From a checkpoint of a small transformer trained on Wikipedia: biases on query, key and value, untied embeddings.
Each number is 500 + 40 x the weight over its row's rms, rounded and kept within 0 to 999. Layers, rows and columns count from 0. Numbers have three digits each. The size before them is the row's rms in percent of the matrix's.

# layer 9 attention output (transposed), 64x64, rms 0.49, rows 37-63, columns 0-63
101:558479512495518549449480546522524530436512526518417523419549525554559511510475457522424479452517529554432543503469526536516548549486459514526512521459518478503451534475565477437517562453545553
100:513484553479480519484521508478459489491453475481609479512505529458493596415533471505566498467505516532543602504492522540461467585590431502579517509524510529517497479488471537494492491497499448
094:510515531449502511516527556512507482443526515530474475457557523497469460514570465502555447570542446506524498571512431486502531509453522457495557511407452566476502467454516603523537482531437529
092:474458545382492533546493512488522513488558473563482473498536444517453439557526423508469492487508557497476518501418470444506519521525525514567477442543432512534554452562465469481487536463525510
107:541545501495513632478567491517456596503546449496460577513519510501477524493525398547545533478462517503431457470531550532510480563526485552444481484501480482497494457508499469523472527549507499
091:531455455431557520531512531442584521467544540500560428479469515542478473543457531470555475526475454504515523482444594465525480515443514481502456551523511508522443479573473549556528550515535519
091:585465546469482487522473424510472521486499439451527502539464527510505559514494512506476555562497477443448501498447422480533454465441526467529469443419539535528472471496434513432489489461497418
089:463558518488518555486436502496515440471478590488496522482457507499503484412545444482503535505514510508552450516459551562489472437555560457556483506478521506471459529507537508521491554533493368
081:536446465461499508492478548552558477512442556511510524467506511539546486595519541538489538458576493516504479493479501345465498554517505545490461460505548452461561516504455462502489509515553499
098:531522446451489514470496513471448503565466503502486445472490484434497510460464517558508498532499460481509446479460480525495492501574464570496454459616431475527510469429578553570482482428493496
099:436510536496432473435485444551467463428496534424402492503556537458482521487537515444540525522504454555526505465503496472534435555499490451450532519508524515565458514508429526553496524453516531
098:492502508498490442491387522490445572450508528480580494532478465569474549488530463536533499461493510528536461485495430458542433461468492542448398472510504539533515523561471499552557480525485499
091:496539501599505487492522583504494505486493495519476510470449486402588490482494499487448565497545533433516548478476460544502514425494592541528503448465537473541457434438518536514485536522517495
098:464531486503463478490483547487443530469469499445558517490476518500419514490486549498481551465474428526450595443487471524460490551451503432494511536506480422495600489433482488500484463527590493
101:504514422533544436459464519488459436541543509383535482470534536494540423524507517501447480529507561513466470532522447500473449461524471436538551521467488550511546527455541481543560548513496466
086:527533529510517559482548479512616534522482490485542542495455441444546461518480513476474587464418492552499550468443478452541495446495441447523494453562463540483541442521495483459517539518486522
103:502449416461490527482531482518590579510500435535523458491490501561543538468541542477457534449554540436508498498537513588516497498465522474495490407523505513591504479493494504500439536467466545
090:529503495494536423476481513533596539508489453554542492491484587419435502544581507476509497492502521512480490522525598572524463514477490492432556454530490538491459524456466530449462487533500451
091:390422461519445563477492504557516527512452453478508550569535546488509468521464468496433392496495546524440486496497482449515541449479535488495486510494453540538543558491467503508561464505535523
096:575474500514529568580493437539496497507477490509481593447481542546490491515522553404466546562524503537469502448503504461500539446474481510497474482526448458433522542430460516471517541483449559
085:507517530505548506525434461550454442493554461572525487565548460485501470583462530478535461443495593512590508499518511483505526481504450465516438526445460500555476478430528472544513467507550475
095:465448490589539539510472464470535487572482564548550445424436490499491559526454467467529479511545489517452426483417478493503492499456521521538529523532577546516512497542484520413488486537517521
088:446573478493472509524464538555520562575481514446488440551436504504505531504498479552469459480514494535511573579440500489479482419558501590545481551522502506481477455521529487561556523543476515
097:446524546476455503573452469475481489492522493542497510456530452455451557567507501482508446511521521446484475505525505428514450629514597479492510490469457595450517514492444491536516503515526480
103:437524526508517550524462544531542493512405494488467487485517520578509501522444482494524479567402500514517536505507465573509469562457531532544511406436478531407465537463458512499484512477466518
089:466419534506517507495473476585503519533511444507508528555540565552503503496563569502469470551474505453495469537401505568469551536427507492520493536462471533429488488528592482486537488511524543
089:430437491491523530490483557479425451452500520475476517472475517492518489503463592444553545508516482479568443474443463607499473521473466483515542497475560566499476442475540474415512511535515525
# layer 9 attention value, 64x64, rms 0.508, rows 38-63, columns 0-63
102:511532478454529488446486520419512536478493464486518516499445540486535482395496523557490493494496531513527455466477463475426515490510491521468552531527565573423533454455553471454508412552511573
088:471458472512479479504535556453474533517516549582488444469449515511521494449539516496539464550385453519485530517534429448582493540558501528463519467435499439461506534497505528522482563482481438
104:499491537503466470419538498590489480492423477569454560466469512472453444609489516487473518495457470520465496472537453504470484585524523466534455532478564505481515479540479571519557537464501529
101:570454488511502531509484505526500527593488574561524467522571514523433492472447587487482528503537459489457497461510512510514526511452519484485450464482427579404421510529497504467456463527514471
096:538483583488595507519438507468564458495540520564453468472416465545522488543594508528499453544509519492505509498498470552431519506516471530514521462486541510545517432580559550481511501481521472
100:471480517493509528449572489473465443502557495537541471470488539519402544475489413477473509472546434499537550561488444544500491502465572545483499529534530556468524489471479401519460460495566496
088:453532436543548551493446513457517530558519508536551488591495470485430500540543537447493539407499500518509484522482491515522491414462527412494499545449541546528549526489466547533499551542517529
075:523567486556449509478570517525481505484489423515517530526517482416525573487513469545544514538561596525418504525585496548532467523496481484475504460500540474524562448556479519517509474443546501
097:529554506447476426498515459446538529536476506515478414505484536529497496506437505472502502470566475553474531546435537494472430453537559426570521434493510489456499484571441534532483466439518526
087:525446459561508525411514425606475474414514556517475439531515516476512459486553547472521471497493508561535420580537491530510478527467507479465546468480500472529534548457478481540540505481487523
092:447448468565469506516463435522472474502537501523494529494473539432507502470470483593518557597488424456495476478515509548483520492520532439559449521451469536532576574506449531477495480523520447
096:457497549511455540501498496510477510523505478435537479573590601485432498488441558494467488511527497523534499487547530463478517432518486512445491497501482502471505516407510599508467592506439494
132:552582517529544504380503500504512483461462497492495475513483503466514494561461468530547531521592450431507528521471475541553481551526479498463484496523538546554411536483441551482526521538567496
108:443496454459521481464535473516455490499494519424528462517537462512487499456576478510463466497487553471495524431504533426519564525538426534488515505453484448574609527490513572527418482503505518
080:452459557439479528442434476500489526500482493539490546440456551530535489545454491464484457452615542496448505499568473520440463509479547509429487499468492477543484517503562481466520438545528441
093:518436563559484487501467452519476521469439504538569539453514497587508457498476500424521482537491459522520445493526472465475600451506456481486472511569586540501557463542555517521511555495496479
090:550447528538470460483525583422494546513516548571490564471482553504469531542555476484505476534487482465466483561574480515536547550513431448447531509547524438495478503482484523482415488530499558
105:450474504492488495487456491587494465544539557441499549510610489469569465482470457478555438535478517481475468462477450441464568472448498482513543561469433539436489526528473514502486498444488466
086:530476558487552589490511484523579608479435508489507480577487486530501523503434468519485505428468504472460558579553441577535525564484493518514487498541525494502508501505510523524508490541520423
092:434539559544430536498545514519500432475580515506535496549482472531484469465495450563493453475424511533504466458418517450481513486398506524544454532438515521536525493479516521464460447539488541
097:499469467511555494516511444536512523557504551545538482549420528517505493611475494452537584511506585553468523537490519543526483578500554587480533529532519504515470493528451575494513529494506525
097:430485544518553518449469528526481469527446482433517576560447461451511449467532505529453499520502568455516464494490473465494421496569463491495528495458469504531534471468502584437443471428457502
139:420399467476488513532541474519514498507510460502441501490518465481531506444560501538506526525427524561496455482539548420494550543434467494507557513424490539463502452492593451546480535483495515
100:519481459557545416468497567465606503555506443474564477470501517567481514547519463503568525423505473485509521531497480442527497552538540473476465470500439498502487458520395521476507470503463503
085:481527461495484528452535549574527526541538485519521501448498472486486442388486448482513551512463534487484522508582479452486508423516460553592480507472495454447431512487492456488442557550529516
103:439508483502462504529501473575528520522536515519496459576505497539513567443610528505468510494523524546567462491474558445450529509504462539507516569457502468511552496469473389450492545514532456
# layer 9 MLP up, 256x64, rms 0.542, rows 0-80, columns 0-63
099:516451495498495494537495453542455475513493485501515456550547485505470583530587534536498475494539462553549516532527540405517580542591549528439515531474502547525513462462532432521441530455511509
098:570571472531506507547559453512504473486508459481532446509535571508548514421478513563477488541556488517502520553491510527528587503451502508460484509500457478464528502414610487529476495583480492
101:493478417495478527476501566503549436395468535493517506484477510570514524528476508515430478580400501473471443517538484528487511487498480534469463510501451551527408517557512499523472564549483529
099:610472397471564517456518527574484446508541490549483513491525442539536462521503436453506465479501492504495482476564489463517567495401522463440535458488473536449526508508487530501521480485517553
097:478520483469463453602491553482530470477474555489479501422535536510532537424506471510446455505418469489528516474518487477489482513545454597551454500465505498494550460468472501440531422497568459
097:537474518496454506480430493458504436487517559493553526485498541516500518547517497474532429512489595495529547567542511511440456526517506436512385450521480509476540469513610508458487530551486484
102:484475460448506499517553486494532457448430432484507509488431543541566587482423558588496456452454469487457543488514481566517451441514496503480481474498529502446485492524567482500489488428481533
108:530523500478505501514463487480542603525463530525489444502535513477433537498510463536492425443506501465421487517510485447557473473471564568487450449476433595553512433541516536481492510471450498
097:473427477505491487532450538436500492519518477525530490461525481575553479477506537475507567561533506534507479507529517539474584557493420466473429509510503495506541428446585597494486522486506563
108:503456445532488514559495523467488524544578523442489463496498548546535487466514462542539500379465451540481568514503485472491471514448509429495570462524484543423575525517491486486544487541564494
103:560566398532554489475447528529465514453496481478497496487490507506490465508470554504483501531432539441505444570579529437436459529476550525493512564508478526540497445526567440535502558501517471
101:502494477527500546502502502521507474478480532523548507427514496553434518619543588444482544466436532509577543480518504544502423517542494417502441480458511534534534537479542486499479480570508514
103:571498509527434467500407499522482534396494510543501435479517540539492515434516450558449447524466489444432498539510468567530533464505487532510536507451519522543479502596471520489541490504498553
106:556605515514495472556503461475532475517536566537503478487510518459554526449605463527501471551491494506558577455476510488541432511485542504559487523496475511477527486424473485472493476538407542
101:521521533504484424513476556507446568448546532579471551513554558448506536472475497482461456493466471536549489476567528531506530482453513559482518540481498474437491418492550457440446528536432491
106:465460470460536467515479494451454453522497476572513491507472592517516440589516471534485509547473483479506556514572585536530499422546478550507465513497469521474563454475453479517562462539461551
102:494439400484529510515531485544467435459506421534494411570457515460507482557446507504465489510453436518472531524513510466501544517422530516569554546441507510491542491472513494515529533474449560
104:489495442442414487546507524484514518542566559526509485500581498445485486485558524462564483529547502524451488516470471511474429467455539539485502550498435550479583419457478551497524466491510558
102:540476478479515437535557555474464451542449532485496448539486457520511488454506533472560499479571543423520484475536539441467516568470527467484479514382474535534543503473496462451421528484498458
104:518516429545474468462531505515479431498559429435466507468472514493576513556500441567522523505504490488539468541451462472587488503551431488484529469431455483450555489484560528477494547501449546
102:480575562503483482473529437442518459373468491529500515481493505512549473529614465446493485450471495488470493551528467465462461530455515477536519512440542488493414502563533475481469533500525524
105:495528478478539438505503515508487540528579542512469503449568486506502441426505526450556476492554470529520491478493512507447500425527498407470533512492443528475572487512442476425462425576464501
100:536625521516477452481521504431463480496481505552458552519489533569487503477470456468523438510444495473525509501481544464451548499451474486521586497495525592481531476538588550509543516518483548
096:517525456470513465493525427536480534487471546512495418528537489502466560530609541513511431499541428507550555537488466513483524497536518536586492529519534469432534472515511550467503559492586516
098:560483534556505532501458434420472444457480482523475516492538531447510508496474519522525429481546459532461552443494484471518502535538457428436444427470502503471537402445489505431492454506524515
095:484446502467442497428504475544454501496448494441497500491536576561478564534549447473570465522524442515495553525494521499470510509492423524545517513567429514516474547403513524517464518578493510
096:513508553442514478451512450466494540558434482522514547449489449411454524445539515518464472482500525513504429479567482574488482463477517511474511550507496504440429474436505553453462533479415461
097:528516406476489494607518486508482520467524501509478494482427590511470584449547512522527511482553513414428473456471475491460499553478539479499546504490523539467521470466536517403500471500542510
104:476563470490615498525544516458512487467544487483505485428564497511536561552549529475545424515479513516505476521471525500436545525414534536512524498536539480516476480435521429485407501513546491
094:465487467529577537532504487516515517494484418522482467476454463425440458514619489467459409508514465513553517479581537465517510491540498479565482565564502492501521485481475518470471521424493479
105:556529444471521483464476476495522507504528519468492458565560424482501541491481506507443483561502530541522465469447550456477436497527535465462515533452510536526480433403454498421464490501478394
092:524429530514446473461524439467501461537498523446518541443550481529480549522503449487492448502574496567505423542526444490458491538454497457472570461519519550468485526465447537443490429546492439
099:476466488523479562477517489533521544530474432505491514484521472551446628510595497549478521457437508497407456474513499484473505429441508497521502559567490446495461484488502530488485462449449470
096:515546521542495461548497460489462534540485456511410530513544537572494482577550488473456432540492508407501492523528517500530495465534504465531486603434525514527495539411464541522510542504531454
103:531415479487522516438454428488488511495497515601498497442480549520517504413482506550485474463486510510483490553444500500541383555445489542486464548433458466511467450514516511529510487476443526
098:498446507531489477584525496524540551564482464562406444572461479480549538521475486491523449499485517550492519567523517540517441470470464434517420496509498511460550483521474541462534510569473565
101:518524526490532507535522474445522562543519490517497505485476533522526451547491547557479433464542462432455527521528518486506457536531438459482538530469497394486535558442491470439456457611473470
100:509490453486556475512493484508498502466452481443510446466498483563470423520459442474430497533538421508474529486590474424439468564465492516433475543516475476570510551537554463437517496490495524
103:462500499550453544481560458548452451465559535501492523515495441477500553524506459511497500454487515505445466524550487558512347489514435471452535475511523514458537538490492506564487537428451475
097:505458523478528483545558383435542523518489548491530514532461451455505491524542491497439452552462496436471514540550534532445550600449492423501512463509541515466526509537518561465516490492470522
103:502499472465460407450429462518440572520519513512531516431524461591582514514503505529476480492517494459562447486469523495513530486476493492510561501519448510462499522572537419600469494506510488
093:447527532546520414459550461499454562545504503546485517492555535540457456533551459509496528516536477530510576541517560564444542541489533524503515523447516494528454539488522578495502542502486609
095:532524476494512532510573485482528558473543511458512472446491456577564447495488479539481489461469478542534525505522564585459575442542485460536513526493521496586501493461485598503524508489591521
095:487510507493543489537532451538520445558419497526539579507459473491467486562499498488425402460514525539427430477514491509425503496439448500445555461472469500540492499487547520506436530522540534
102:511463511524476443433454478511475486421482447535548444504523524500469532512517440551472517390469384485480497571557526556512530558501545531497469489502470463504548460509535452491545505457491513
100:504478459484543461609526509491519525553477454478490506553449524515513559513549536503508486488511451531521507475528609578471516465494548472531533441424447521536514529549545563445440476494525474
091:444448485482495480583496487463452535481484496413535516495540534552538532501485516478472542492483476494543499600530559403583505564496529499501476540439434558505547524559510494489531547512496527
098:501474453434515499417488494424525527490469536523500436513509521613516480530611566491534556441532558492504514459499466550447503528503499475489532460469533519470528473485488473525444543560453509
096:533537390492546493565536544496538530490559531511529507456593485466486530489551473521501531513471516553487491484508486450495449537537469522490568498483497558439450492461411505534576571524468478
097:506478512508501451549532510498497473440455502496458477462507532574551567473563516500440501596538508489503480502471505527409454524550565510558525496474516472531480453446570528508560525457536587
102:466502470560560405520499502557430400555571497455479505490541510561512524442497498467513512531456493446550482454507505467498487524533500519539519569551479557403470489489502521454501476492448516
100:476511563433472493483481494480582531539515555502498487512534453521475507528552587564485455544459512476420507542492528503506447434560454458490486546501469473525436520452465536438465516497565569
105:471552438437593452523575455484531510496434474511546563442474490474491460446543438439487504554419532485475482498515522505416537520487519491544567539493500505505525469509503475464566490534487530
102:560496480527528536438508409459432495470469514458516421462503490527460470499540579489533491462493467588560545499591504557520498510497530534506563478504517504558558458457470506467490432474480499
110:480464462511545527518495440500529613531515518561550496466490450553472524498468474504497459485538506498499467489461461553480517488512546443566604496488474554456410579492503524471584502494475513
093:476488522460460466456532590506431527518525519510470528526488514485579469553558455521463478507478488500525539468502452453478486464435462515487521552501475529591493432446552532524570578568469518
101:497487500516479524537507466396471529481513515454510486489524449498484537503498459487515520529540558405419420535516445503423439431566526435488529490480464523408503515443462469485522494530490496
110:579521524470437524491453496572418456462437465521542468501547517455500519495549510533474493574494441568453446501525509457505504519506457534508545515409520438495513459470512555459579492487479523
090:450473493459562544429470469496521493471500484417543492416507438398543431506514508548544445572485479466509485533502509472527518458496511456515539547555517474461527494459507579451499480549471522
100:525461489597467465543483516476532459497584534543509476471453497484533488469520483480471510454516445518441489548469543478450533553502514439519464485518401508444606497521447511512486480535451574
099:476456501522479551531492485541469549400502465554472564522550480503486513497580459489443437497508512525573529546467506481464447476549494406516510516472544571486477521495437500499523572495572473
103:422465421480470470509465437505534463484526507429495458490489451525485503566493465461505525485564494446445521453562500536466491530553567514524543484556521485577457443433515515475477529496467417
095:458530498473517543522423464422497539627530500555490486435502561503519426548450469535489488546507501450481488575532497491468496467522524495438550501459494529438467504471478452493463542550527464
095:526482504515537539529564447498462530490458513500551486498473509478571554529455503509485469488482469576504502464444498409529455536494456493618546446505452527548512490525561488417483459438522460
110:530454483553483458581533502549490512496539520496501538413464526540538544504522494386497510422468579497485457471493536553512463470540524428536460512511455547518572499533508516460522477561467514
116:517485494549505546526502564446473483514480447481388530472484520539493449553479521494405533481550425518456529516509469480523501546498500494500526512474454535440534450510599516442477523506587542
096:503510495441579464571486454410490508473450507523479518526477477573569459516540519545455535546463439455491504501475450528502568470517518506489549486517420459388500524467477483491457499484488453
099:439475515444480544465462458519518447410478491476496527430524436531499547476445478562487489504476492499534528465524542502389466449461537568526488496517476521574470569461487470480513524520427469
095:531436503457479497525440469448495559494500512503465534475489463563515512525434404615581482564461538511450508506488502477430432478480437565474500473505489502477509533497530521514489540478490435
099:496455484509459491521555484498531449449527542407462483499500471534486473516477482563502487404529424471452511531543502422509558502495445516551527540492527570470526582476481501527527582476470555
093:555495489520449514512480488498511500542449504499448481536478605507595569454501507491488485462455480535433531400501526522461430506467513510572521482498482547520525521502546556476526497390521494
105:518503486478500486545508407512511474498493547442512478490593471512538504489505539518492499508427414466503577472554536481457528435448455428498481562567489468528462489469468456444501420521513541
099:442529494502506559501493472503515495460539498496507462506539471433493515498511563574471514447498567505477541507459529485451547588478480428500496557447480568444501477594477487504405483522423480
097:475506486511514476485476537532518483479514457571544546545521499558521476488450431562520516428538475441481510526496571460544492550546512483517480485501438565503441440397506417477578478483491496
106:473408486470547481493516533562451626466498536455469439521525507535472493491493518512437453435562528466466493471525512461464472418477524494581475518433429513474484529478473463503530507513496505
096:429431512557578471549479463476427528522574483477511586504506504485553488522438484489487463510531429493504553432480513516480510539501543467523508486476531571464509549478462508415524483478488580
102:458477460456537482503476476467580490545535493435473422480442485515503387534478494543511476497511529526443503423456546488427511416536483454516524502502508500502516442501599480491439510483495492
105:477473514537496465515507485560489462520445437529558409465491490495586524525543584539489511541525545478542535465569548499486499403478428469489473429530480493542510478494421529518510482454517495
103:500462485536469475524535386633482536474493511488467556495520526508533478529482499587455460506488458510539511551474448524513540438499547504546497456439465566473527503508475463543546473545471534
107:507506504541467501561480428541470513561487493537533459510517433501511510511547531500445515445584502501545476534483500534430519448482599450545472480507465511446557522596477563526464517438528505
088:577460530484465544476515498472473471516465474547549472453551491533492569455397474512497502555489538459520460454549486503559427469464576481459497453500559536489482477446571467497522526539540548
# layer 9 MLP down (transposed), 256x64, rms 0.148, rows 0-79, columns 0-63
098:510503451466437476469450509438528505472479516522454399462391415530468545575437479510501456559499515503427507536502499504500537519447539497536490548449494473453543503454477516483503481514481558
098:464438518519439432513535489465516499518582514472477500542440510488511524471522597470483447475449503460467482532524473496450522492553508453539530477486511549509485498629497574519553531496546568
100:518490483536482441575505500470473481511495451387522468499584492525573453526512520437457508512521551465505559406525515485491449476509539444530447476558503531469566489480473544525451512463483455
104:477543501509514449484558512549509528507471590500486452435485532494487514465482490411475479460459550471499425526478457531537490451465490471515525445509476477520601516494463459501555416604496504
092:492512460494504462546483473478511514532490501525476464459445536500505529435519470402420481448460504590571442532528508520485553574556540493499501513509527535477497505587454535461494577509573495
085:477546496530498472495413526491510517600466505540548437520466482521528506508469526479511557482495513531477512465501490473526509519503492542480452460512482529536495548505416406429471535368459444
105:512458478514450509500475492523504491522469532489537455527471444472508444522575507556575448464452480504522488551544417531480480519445486540431522523489508463546461545464464485519558530458436380
107:510530511495530482553524467446436381497480453519515558501523466492544531560494487529536570508429515503555492453505440453478526537545446488508535541557479451465527578533455554514449520510473469
123:495523535481507458489471505531498492483465482496463534473502554470439606505505534500475398434426494494485530587483508491498470488493538478566512501449577592509509575545480461472458498562522502
107:504532534477547451485473485411521519428445496493461482526510491507438466504472534569495477599527508491548520506552600541463500418522427515526461493495454464498428511518477442536489455512465496
103:472517504489497516512442512550533515455469506569507487492538558604529495544509473535445412436542485488482513483516459534510445414505508571478581529479514495459480531562451473481539502444510569
093:443537448472473425474483460523539454426507563442428436556503473488510466426465461516489494510519470522429491542419492491481497475400514532494498496493500447502505481455490528540493554432484458
098:506516569463554579488505419528444482507484502459482496513429454499489586520483557527452478458524542490520467447571524453479537564467447472457469470483510536479531435471535502506461555515579501
103:532492461468510455476492449539480513532595530530473486506536619518556526483549532504499493513583483538469470498517498548382463498538548460549504467464489512516520453509513577555520473550517511
102:539477506442489551438551441484518462498493497479531560503488543513544536449496547585457567530480435532465530555585506508413507433477547488488457471486495437497521514502534458501526512506581460
109:480414514549516524462546475545527507479478543506533587473477457545478516446522541463397515495503458539513484566469568486492491443460480508474491477490483412530461443458493459530473531590492471
118:538462509564558515524512526448499515511474504510520588465494493482526504545486427557512565448509506516524415516566497406527537531445537508550507454493505538502462425540546422514425502499485497
099:541431485519519448519497563460493492512469584392517535574466484594505479448466479494457497533513511404550446541520466480473546545527461531493524460529495479472528512512524469511468544458539537
094:530532457513534506466493449511552481464495464532571532517490541521486496490470502584478527519471580531518587467470490512509466426518451520421545526512572436425470530520510490495500426499565436
106:503421571507494531522459504567536505516480472549522442508549520558483468421405470466465570556535554483523476403448459481544449496499544508532497469498496482459550551481513527537484469472510488
107:465494538517450564485540515537491588519462540477495539535402502441516564502526505533501522523528535529495458506548513417475534480461468538456547530445457451567416492442534442542496491523480492
107:451481554495468435537498568502447497547484438422549499524530541498416473572508453542536507526532512455489437503531513437525543549483519540471527517440478527515459425453542493524557516490482444
104:529482493546548507506534496544498442539517459467585542550520446468438564576532491472439503536482530581481529470475431465511513519517462450476503595509411477469473467474502542479486491479440500
087:506547478514533511490502546521527452473486514522560486466479387534540468487442483504485506543499575543473447506520509479412494473498442471533585481542515475558470560503448507562498438431487437
092:504545502462452460474470531490487428472584523479543507521556504464459491435450505450465501563531542569525540533434464463483522480505473490506454512488503576484444506606520537586519543494496468
086:561499519438495519499562493529535483488476441558466468535457490525514495472442595474479527413467472539559431491539572485541449471447517458453461507541554475510457511512491529441445540481541520
087:546447461546526460537519493559473484518458497419572477497480493415507535476571499491515491477521509513527519512435425480529473426483505559494512469579496449482444474553517457593509469499449466
099:592476568519526507505447537480521459474453552447526501539471520498496504517428519460414468509411486478568512514480501523529488454489497453525495532521503474521550526432552521589544470541421502
104:473453549450514496522510488470476502458463516553511521485427489561480565478497509536426553549518482462520496477508457582578560552571469526477525563564522477442543494525571501538544489504554517
092:542582482440465457451520454576526512464537554514524504515545502514522568450472465468475531523510499473519554495487445556432406522417551544471495545522471534551536523493541544501503552519537487
112:487477525532384468507498486463544513496488536502476479536483457502589535530487454461498523371530536418435473514465515491530520523505550531505501451501570522544514523499579472522479480483567473
084:455538503467519455492514583579497590522535473508483562455533533529412508460474478518523463505481567539460506490502491464436500548466415502487498428526524540467500472506509481452574527577484486
100:487507453541494515482480509503511525494501461418426482492470506473572551437514448508574475397533466520503548565499531537419488479503502546472536500485563427436488519455531441436522464512494500
099:440557479512449528513489550507469481524407439484449561452529513539480468532457513511487569444431522477475494498498574501448507519519483419478519559530565514477480485544529517511540463407498451
093:552526555503514567525563481471517442542523483487542495484418541529471527525522551436532470459505416464558495533471534549477503583530498497523542524496459404524416562482538484503514475489527521
092:491533541443583502507484507437552497475512514465435476510463499521437551446534506476484493484492490531459504469488569444485429516451502471540563568484482502531581564560569541532549525502469560
097:464427547465462561534531448509527494458452517472546536505464503624578470496470476484572471515543517491387496486531467494454472491556489508503479465571487474513449546515468458516479492531526499
097:463581529518455574475490507466515499529480554491458522532477529430557505500460505489515510436521515416506480500555479559473463420505528444490518483504526584442522490458490572483562487546500415
109:529470547512527504431544480465511486455554471475561520546557608482549516447515536489493470484429508505538508501554499501453510422535478474452490513476585435545562533448504519574528479508486522
099:512447437431496523540498482496554534518484580475484504512474487531471463499535509606501520501531516460489566452497477459487559389569506473429491446518546504498523496456487516537509560490497414
101:514567503515542531531515501473508457490503378405455521543505488469433546536507467500502532493548473477557491566419474476472468484457451497418527486540526546474475533475493464509520498479593492
086:599544487429452561492511524453492487507528526561542554491474476460535501513564475522487507430549500508515430500469481461562548543522474452437491462556436491506535497473448481509548520425450465
097:524543489475484556472471606481500516410455494439468543517510477482443497492504491471510575459537459472494471512519545469477531537455579517512516508475486570496505554497531594502548422467521436
103:560521573512490504557506546439508522432515445501498484505560469516524528535518485510519492477579467482531500506546509481497513491556507430514607508560426503563548513450544462513430509568453469
099:531532443524493453496490508497461494529479476445568531571523502547565483456534510482495535550432536429533477531495451564502423519477503487499611518476431525486505450553525504457526450487429526
095:482542537463473498544518558420513545448570484532520531495571519482522482438521540443512509472495501497562516503435478459451496525443486469432573499409516491540543486454453440491522519545553542
091:463470486501454555539539501522438524503521514432510466566490442524528466473510455449464514490487463486461609538525505440488527541608473471431556557516503517457463536493447501457479465503539455
097:495428513509553522427523462515539519492493477426476478466544477459581509492419509501451621553493503490523456460527491531479545492547475546592556483501470489553534499541521539458478473473501526
090:555490492501501455480578525486569459602463484489507506486475499468540519526515526497510491443507446514516469450509447485496489516475454442540502539482565474519485591536530432375479452532527541
102:518504514424502404531506561487527391510503551504576522485522523476420492526518466521546473520439518512448538548491525517545483474398454527488522485506494493493423509540487423554483498489508477
103:522506534512521533412497485552601539475479468516434494560477480490507458500534519451419474505572473491476517526502554460516493473529436481480527448428545473489552534582446500503491498586515529
087:453514493541537419504531554565430475505560451547469513532495493474507502600472526494504439493392545524549555496496471494484492493536555529547468408508507558521527529453469489545514496526481481
113:528439474550517456520499501497567532476515567561497486493453505465449485465513530510512459474520519478508561458511585516585541589508449474496494496521495502516514586501371461491507524550460501
096:541519544466447453595490510495488397527509447489490531531493514490531435514509442587559501455484543499537572513503498459424489515493468470581470495506542546455533454510509479478478494547566524
116:469506502457473539522474498471450474511552497529481456587514442480570492505482511579514548451481487551540462451496493455490549450461452562457456464506464529486576534481490415513397500493482538
089:440533514451563509508481568500526467518446478378511474448512469481498488402473493507568478462495519535452458492505463520543430482503520564490589498532505519518499482495512517498562512529455416
096:578440490496468538502468549528476391500529530578531492484431528459442481520498515500509523467445470494562409508502507466520451541546513556485557560503474498535558487541472494504458437480481452
107:462517517503544552522522492470453555561469425505470508465533539590498529473525530478523455515548508512454535511520500528485448519479568537509438490478451396422429458531469497479426469452474505
086:476542470531493457416500460471460550512498495425533499443479483446448465484441472537510485461520509598446502521441494506570471523533524527418413453516549502506534510531507535543485502517569542
098:547547554471514530434465435506465524479471493472524492460453556484517463521573565451460513480466437500503536539523477565414554461455512507471559496534528495461519457501455534527555418514554462
105:495465494520499489416590527475479482509400495458509536486458593517501520485532488523444471594535447527511556494507552475513486498516446458445424523482489495572542475538550519507481562529501482
107:508506516472563487529568481463464508497511483459447533573501580452508556523559526494414474463463404571487526525486548454504531470466429514490500537543524482490469477418531528537536511461534537
095:499421535501544518503462532465486501478453487527471468517370482565500503504503524548579452479564481598494525526422491517538521510486496508514456475463525481538451504524447463451487428472473449
109:552380566488474457455476526506483517489494571409512542474552486561460531519484477481469528486504511517499542525528470453554439491511462503538460506518524605510449492557530519541546464471520545
128:510500459577461523473513482504481506525518430530465489482519475484563511565443526500474502519468524610587502539525488500466578448517505406549492536493583518513488502544521574506456541521545506
120:523492482462510416567461509567457476542571500498498462507501543453517485529546528509539452450486542529522487524541504449526520588562479513437461472436504563455503498543478591529578493519531495
097:505536500487510441517511520492555459461508505494447500466534538418476520465554487520420504514441479506532539483482444458546486559500501457502488379531500497496501548603423548575529497519529496
095:543523433492476498511539499513424544470471506531438492577475545547473470431576431524426509481509461513502582527489516443510479526563494547488526529460464494435504541464420517485530538445495504
089:509561537469506562454491505466538513538578517597535458425454505555575578469510489533518509418606541522565467523509526452515504469488495515514522437531523470487521508497461496511493513528475519
098:488467479461546469469523556542520524480517499517524516501451467541454478526518589549501531448445477453538461469473526569475541476428402529526427433508413456503512522478519464434517521538495483
083:463445503535504462559474493470509562459532593499448481472448519432443572519496492523566510562514504508537485484491499559502509470429494512495499592495513434536485443470502465542459434453540452
127:513422469468573478512524514486529478517553538417566520484453516543536455488410489516539524516444441463510510480503554532478515439584484423511500490479482526489509496508451457472534527592445506
097:527440487436487509516404515517518481503485464476547464457522591563450536487468478484515470559527440516495533517527523534502456505549570484479550503509572557537439427514470471441565520484532535
107:482499483486547492485489473460488509523549505462496560577446472460513475529539572410439493547499509516573501484588373515498497476516474495489518502465511493460512500527572536499452501582521446
105:502518570512461485525476489453514433439469458526522572479538523463483546512455487521519522493368468501451478507589457496522545574482483536448526517551514479482459463533460535528489476509579465
091:463525469532503563404532564519513551477403455527458458514481511473484500522446438467449505477529481492490522461512558547567489499517518511516546512533580442472424542477435512474461511508445542
102:506389453501462538511445452466405585503530441543454514487502500445496535454506477467537503519449521520483534518489449543463466543507549488500496535469554551559498519455536553454508566459480519
107:495443500530448454501479481531480458511459558510496472495444601451530484458577492486609466516474440488488493527560452489513531579564452502528459528500480489526490553509548488564484559542478499
098:495440549489541454420503587490530455463507518452463468475560518530502449484497501500468488498424442475594558548467514510436531471502501539551582569504496458530495493458440532477478524496488541
091:516580485377506534435545510450483512477469442506496457481542475518491452470601491532489475486482486539517502510516552502560550517458485468527555487503528447448503445432495499494460411463525485